Part of a small language model's weights.
Size: 15 layers, width 224, 4 heads of 64, MLP 1152 tanh GELU, vocabulary 4536, 12.4M parameters.
Architecture: LayerNorm before each block, learned positions, biases, tied embeddings.
Training: 650M tokens, 4961 steps.
Each number is 500 + 25 x the weight over its row's rms, rounded and kept within 0 to 999. Layers, rows and columns count from 0. Numbers have three digits each. The size before them is the row's rms in percent of the matrix's.

# layer 2 MLP up, 1152x224, rms 0.0464, rows 698-726, columns 112-223
107:488499474544525515495485535491495520521493471532494490549499462497482473502472439506490490472461515499499535500499536507500504507502484511512507497482523517489499435483478517511509463506492515545459539478549529468519473516533490468480495446535500501506484483518497512480515439536489540491521515474491495508526559516525550489506500484503
101:533492534529470494504532485468500518489499500500440523510500520539489519516496528519478501539481529479494485488501480505521518493464473515539492470511454498475480488503458511515492482521506481491519476448493486527476539534478549516480488486494539519529493493517555517490498526540465538478508454535551503527522444481479472514499541508497
097:525519521513471467523521499499524496503496468485551495502508509463498426492435521533500499527462508448481511484474504491499475507471466505484513557486500473470540475479501475510505482523505518527471504474561493503538532523492509451492510535532509498490512493512501532498506518521563494468545514516528498515529526486497478492497509468477
106:522503471474510484501517490516480463492474445493473513491535479504506556518499469493507519500500508500499533521523511503468489473476451475511507494523494531503489437477489485500494491519524458528542466516547431532488494495493463519523488517513474476524483488516507550477497462474438485496482510469479503530504439496495517492463511539517
119:497486543507502490480535494496482474479509498501548491550472471463501519498452479479514476512525543518458550532470514485473479498551530497546474490484545522555485492451528519468497503510510502491462481522500508506520535529506505488489491517458486523531486460462475500458531499504533437553498507487503494521478539552493465536508510521483
092:503510492505522497478494460504485525497534499507482454474522498511500523499471514489461546520501508517480474490482514499477527475495450532496495496484514466488521554455526476544539545491497468477492543505520508524507524464545498512529494468530560509463493472500510469500543471495510499476482479498484556491524549515489519495458512523529
094:557490535540500472476488515475471494509491489546445496555492499545545474507497525540477511517527509499494489486533485511525491500495488498477428424491516485484514495482533481487546464520485434491509530543517531487511482510498499514493499473517531509502533521544469520477504503477508486505488526504525462548483528493490514515494499513516
091:510493538535522440519536492525488507528466479484541516499549547514509467478480467506525494562489493539518507482512512444510499516504494473491512492513525476487506506465501502486492481503498513500481521459514539502487491480570493469521487548512472532493481420465453493518499484550503489487490481514538467497504521470482485500508502537517
105:525495494495496548487520529493512486494423516498517510525516521501432480495477550468480482478520534520524485537468502504525502481533504494476512497494510545496521560470516539494487516496440527534482538506523464501485491505545526494506474531504536479452482526505470469485507500525493521508490511490497479535490474536506551530513523529468
110:486570532547510541551498507501470517504515525498492457498527484464460517552476523494495491574478498487492495510481535496480508500541529492483512484488498527549514472478478464538484496514466543523500494452495488503500479486501461491461513499507491463483501478484517494523493469511466470483513554462493481538517521503488478521507524540473
096:449454489487485515446507514472485471522537482524495460450529518515433517511477518510494469538496542517506490463484469538478493465490500488506525495470456475500475518539503476497455482469486502488519531497506503511520501457517506526491501529485513509487499487487512497462522502488520480503468471495518473503469503474489505488482528536545
103:472514505473542504480467476482537521494441456491528509511488443508477507486478500523522517486509476514519496472495512511545529497510475480463482486488534490515534515482497444473521497481445499526471519553478456491520496441500515464502525527511548462449493517517479574471514447489505464505509490450473511508502498485484461485497444508477
104:478538496486518529483534505478506446495485482509480530460474452502516547494501480482491483490482457501505482519469475463515531525482496538517500530527512491456529536470538458497482521471489512483459520506475483509453471506539499495536484524481488490511481561491471490490494520530517459462488524517502501494545450515495502477488503505504
090:466472533496503478493501504530510483496498505481482450467507483452544476514519508513498503478544524477528523467473476491528502497490480499499525482496495511480529529506524486488479473513489484489538464474475523477504493504513538523497512457534548484522504556501511503483505520542497461492506460545522506485472490482489500536553466474507
097:468504486521460488522500499484448509514508483525501474509507501472507456463519510503501493482492470527496502557536522468472505470499486475469502502477535506489529512476505507515493525554530476491499507483491505515482508519527500474536494506494569515473501511494495498492469455523535481498483514523516490519508473547493494491475459517501
110:512495475440545476502504505499511504508471463553485462510503493509514513442461521501480502437496536448509523522516514482490522491506474468514489463500523511511471490515484496495498499514513500478502485529492461455527498495522505492524484569510484486437514494509502495510531506510490497483475496456467508527486461529485480498491474457509
099:504496494493453508471511493497476477479490508500487479489511441494483483496474499476548480483493489510497502494511535563501539499487494505501503504481522513497462476451537495490502490501519524503466496508482512499560444511498446506532502493507510488506485487522511441523477556479546530493473473484515472518452512503507494502496507524496
098:523491478521513510507523531493485534509505494524511533584502500531479543481453486465487534484508474508522489491504493502460470523504491493495487459543432462485500511501497476480514492473469487499500452534516492523563487504516527488495540518520500506501499522544499503441453491531488502485484516519464523518519501486511440514535548468498
108:516542518499459543475496476501531508501479511516449488499510455461537483560500482487516510538490507510523519483515497472497524490488499436522526506532489536497557525506504533527511482515526502473505471528478505477519518490532559531461523485451522513519501461484508508493498522470486506480481477519485517494503503500539481530486504479440
101:518537500463518500539496498480495530528498498512493491562498537482512551599524511468553490454502499530490517507535452523519515536488499515519489498479470518533504487486498519496535469491489489508513573476524539478542476495507493466485533498541552524496518476512469446506545500492528479522475535471468486553494515463513496474510508511491
103:477504520515522506460514517597552484489478533492457516535543526495455533478508478486474570496481509521514514525523491508501496539498517546493502537490502470491484528485495493489474450499528462502497472515482489514469513512489488538498468522453504452490520561535509496474500506501486502520474518500456486504508482514491464477497487480471
111:487514514467523495489505531488497506499522551492487505538517522446531519520483463467496484510479491503502476559518490521490479485494513468476522489553511521492575488456526512505482476529488513489505507416536489477486535503506498552448516480492499529501507457497570522475495489478479508481486532501475511490506546514473479506521553520469
100:539497525471503495520483513491463459500487543460496510480521497517489502504486519485501504471506479522513525484466518498488499509505504534536491506452489507515528494505498464479519513439500484479503479504481533489518508536514502490493529487448505550507473484483457474485509543464467490518484473510462452475476490479510535542506524516535
100:466479528522502499493504471532490498494506483511511479504471475496535507542522497528517519473500507506457485504472479450503508529472460500519447500519536471535509503512505495498480520489477486464493484489528517516478457490470480471486505495485441502478484495459476487545510499520522520505466520511537477500535501501477522502501458497477
098:446482483530514522506511543535496506497515504516494481477516462489499520520507501505492491522500516516535514551531540470490502549514488545488527487507512446477522543483484497472473511496513502533450499503499508463460512531508516527442483488489497498513484455504463482517498491513454471459492488494477544496560528558496482504454484521502
106:539478561517497490526571438497477462529501510503522478520492494441542528496521504553498482477495497519501519487472495503526516534528493492494484486537519498466494490505512470526495506504463483493488525514478545513520497479519484521501500465533528491486536495486447459420513497498491456539488506489527486505461495482542486492557500518506
101:562472465472546485489479501533485519460472505504508490501511476453448517465533498564511518491497545547467492451493499450485495523466521548474544475484540520464503482498490496486483496511466521527502510492455488538522482490503545479513506494493496472463503511515520513501504482486522500493500526477495524541510515500499500486495522510517
110:540508533510525496483493548499529484507485525501490480516527532492472516500474487499535490530445534540466484507550486529501512527492499486541500495480478533456516460490500472450492466478456501473482489499515510490510522439456477437447481495481486479489491481537551463524579512495480526513466486480504471493525478529516527473510527494484
102:516501456486527491483531491521529506481498525490440500507490515516489473508527508515449527499470494520510464479500474513523498482509487494510496495571540463522514489460494508477488483464491453505468458488488512493519509529448515501502519493508535476466533529534478517495535536521493522508476478493504470505521525497528482514515533501531
# layer 2 MLP down (transposed), 1152x224, rms 0.0466, rows 698-726, columns 112-223
094:547510523498478518473503526518515510525488501517508502456520565539478519515534528522535514463571471507522474531514496501463535489522492502490466521515481487497545525499514544473512509500467503456535489516491509534463474531509503550533509503495516540502516469504507524519467501461514474502468498493513491522505501464469510529495519495463
101:510498532451483477477499495522538458482502461524480476475504521465455526480489508480542495499493520470505510500459538474538541517520492504489464533525443496489506508506536491483533527507511500462497508502484525512511512448520476462514454519466527525500526462493474484519518501522523528459540476509475527506471511468488523504488480568488
100:516481518487493485519504521476516460518491497522550503515501515511515494461488525524530532500517497506501546485454477514531474466489493482523469493553507507510489471554470496516481534510499517480480477558523505554535481495504522514508503448478518493549485526475534534497496499531523473508495464474497462505505505531527443526498514491499
111:509474510462517519510506511487484509495474498504502467503494482489496518477480526510511504519477539497520501504535500454515519506510471484476497494519525518533517451461492462459510453510507559522477442466551474470491519506507536480529492519510476497466542509495517541477483493530455512498501498483474475501530469494492483490488522512505
109:534486562546481457491487500501457508493533470550512484488466490495520533506469502453536471489551526479551514519490530498466481496501508504556443539463512483523523513517521497498486530507549500487481544512497498499485555461496557484524491531480500463545554464483515484500497533479510485516512463514508496553466485463516483534526488524545
098:520498432494486494492505515502512485476496566470512539513491497500482517498529506470516474509475498491486506533483527545488471528506538438504507480482489524489522493503539508504512529480504482506533521564506483465498476487504475524479498492489494517539489520526483479541486546484497475473510517446492503486478497510488476501482512552496
101:479457523481451475512468476544513485521523512441479492472473472521472478510440491471511541485541500493516462542551496468518491499485533522484510518500494500510485474559486504512491508521506535448512519472512499491481480506529541492493483520513500500485487544487485502506493484487458461501516472515531567471537501478475497492485537453512
096:491476529478504550510472485478489496488511537511488503559472502552501510513500546497510507533533494468498503506521552479479472465480497540502435496482542543478464515533482482494485528463487510500513510509508490524483509515489545491504477500488541481479496531507567483488518515476480474513469505488480480544513486552554474508499513478511
107:466481536504507520518524513486515485550511473481514479456513496541519486532516558497461493515563498474567522483520513477520463494485458546510472514531480474479536536510497485515487485491469479495530542551540475528472542530518518482504456520518514513532509472484508478505485498483504510535518491520533488474505488477532498512496488484510
117:475463498457493472515489468531490481526473475495544496537495517471508487505462486467556530406525489455528457485504473525514508501509475494512507524516509490494478486499537487428520507481520483445540500501488536515506521525491544468508510505522479529479542508516488496496519461500505483470518477526488508496493488477487465484473466491530
093:504502483497477496489509510434492496480465550494480560513515548468537504496502516496484508518470509489531499484492499503530539492532488520499501488519503471435567520518468504584525527500504509548505495496439513462492462510512557514470505511487517470504475530464474529496510496503515516484468497486557505526473484497527506491507478483512
104:517460514564512489562502481505494511481527510461541519491512500492501487481496492511522538473512500464516502487490481466505526473507504526546483503500486474517487505500487518536495471533497478434503444494459522542510490507479483504480508521498503484505475518482526523502488527457478491530481478486513506452497521496480442490502523472549
105:506501505481507515469507507507500503506473517473499462497525496503510520505539500541490515493528513490430512505469494423505483520521493494517490473515548502533527525503493478451541514484491488504472498462471460517489451514500470531485501476488511463520482470534538479547483484489535516471476474484479502482464488455476483476496476525491
098:518478509518508523478499509483491495500505516503501472486492533531500493522498485508513499514485453531498484502510560506493494517555504516491535512487497526536485461507517499548518520519531494457430518487519486517498510455536539498491473520529436530494531499539487448494462475450508478466504558498499502523501552526528522482492516514515
093:508496514496487520474495533487515505485485498505470492533469526511457513490496530537515459468520478515501451482490461499542496524479528467514470508503428505513473467471483479489493488489486497511481465471526469536488474497501470519484532488467446488530561569516486495502470491511489521508533490502485516490472481445504505530493529504479
114:525514511535488486490544525528485471483474515500502492512516497548492519516501524458519447467462520450530512525524528524507528501528525468475452521488535542522500537540484515476518448517529492472493479490500524515542502468502487532514543533502499492489510445525471524522507491502474470505541491482486473502487483487504496515501462482482
097:528541472463545506510455460469486519489513521477452523480507508495487459512482501493468518460482523476491545481485448471469512472495527482482478509487536485471510506525527541496510472477500500486533494531501514535463559533505502480507453471500485485478500493509496496502466484489485537494500482507508485511494459506496469511568509487451
093:486528504468483524513516502555522496494506463484461511455515489510491529520479515507514497520440517500459499479495515530531532517509511495487460477487474514536486473552493483492498517536533487502497521498511543524495515467485514508496511488481505480479541556432478464566564523458558509458469536521515503482493498510497524504486464511518
105:531533510477511503496481522515508465501545484509477510492469534517474533494482530498514500518495501579519486456455537484487481496484511485480499559496440506491520454469469467484488525529526492534519519477514530498461565466487493498452457495473471500496483482500459488445462526485517482449516552473502482522503487494521492477534488528508
105:469551497481517510425485522488530482510507523454515462481505500496495506474486515504456494527475468512514484496485522492516537501526501532471485474532493516463470523497478503555502494470514502439521473519485499497490444509474492494539554470499514553508494494508471510527462499514511499481494517502495483470485522528478508503539508459495
091:482524542481473453491485516517501502503512486497488526469484524524512505535563525491529531508516536465528556512466509493489468534542518510528494528512517462513563483481474468515471497526492483487490520521503477506468549476515493470523532542516537510535489479507511527510503505527533485501487536465533503462526492524475526572474473504532
104:467523498517496484501516495466512497516531511529551503507508457539550474514505475477512440530475479502505496491485521528521522526540498538506513499520510475460508498532540538488493476495504564469509486495528474457527502532478485517498486516496477464489513513480499489502514523487503510479504533470515535533504506488465473480539516534490
104:473535485470439514504498491541544530485506487482530518529483487468474539500473466489522494509513491516505480529475491495484505484446475513492498508445465504538516480539507489518435496518534570461481520502472489451490456510499508476518479525460481534494506470500533513527508506498525486496522546531489480525534476532487526447440492484513
098:531512505505528526479473489466482519471480487470515542480499528490495564502534508526485527524445539483496478471536540533484534530520547486512556476438485508503522495531539529501469439504524504458467468509493508513452506521494537511516492491451463498531552499538479536531491480505472515466511527491507459526482506476496476507481508507487
097:487519485476516459492498474519498466528476525465479506493514482505472513477521541505505457540542481485504476486529490533487546497484487454573498492495484540512496455524484548538538494482530489516516523468469480473512504510551539481493462509489517515508485490502502502468436448541519503546557465507536460477456515471515512522479512482515
105:492475515507474543515510504512506486496525484484480525503516489498492503527514548563514497553481506455531520529431500531528511507546528504491484509502487527496499485506481512508513485504511500524525513482463506509465532550478464495528469471525517480498501491488503557464521515468479477503476524497515525537473497525462506469451453513497
102:509521496484508483509512490508515480509471526490469505495473525477478487479463517470516505503446462504478467535496486484498502492509492489507554530521511550530520513484471529504484529493499502505534470487547546527456512484546529527495499479539484520468469505486493505484494510462496507493528479517502535459520495508480500493474512484443
109:519482510511546509469458504515507476512522495562488470482504551521454532489510532476491510488482506477502522529487501472464480488518536530524494506501552511512513492505485497484506499510460537501531519520488500503466542460511497487497489499496538488476483491492522445495538484516495519500463476508498483487489536495479465493518520479504
098:499478534527506507490487529458493517502494500470464476504459517513513483521535487525498458516516447511461485524510501498483522481494555466483509482474485481535507499541483505498495537530483537525553430516519505505505471536485474523506483496500502491505506503457513497530529515484519473510457507480495546499515525511488499499512557501463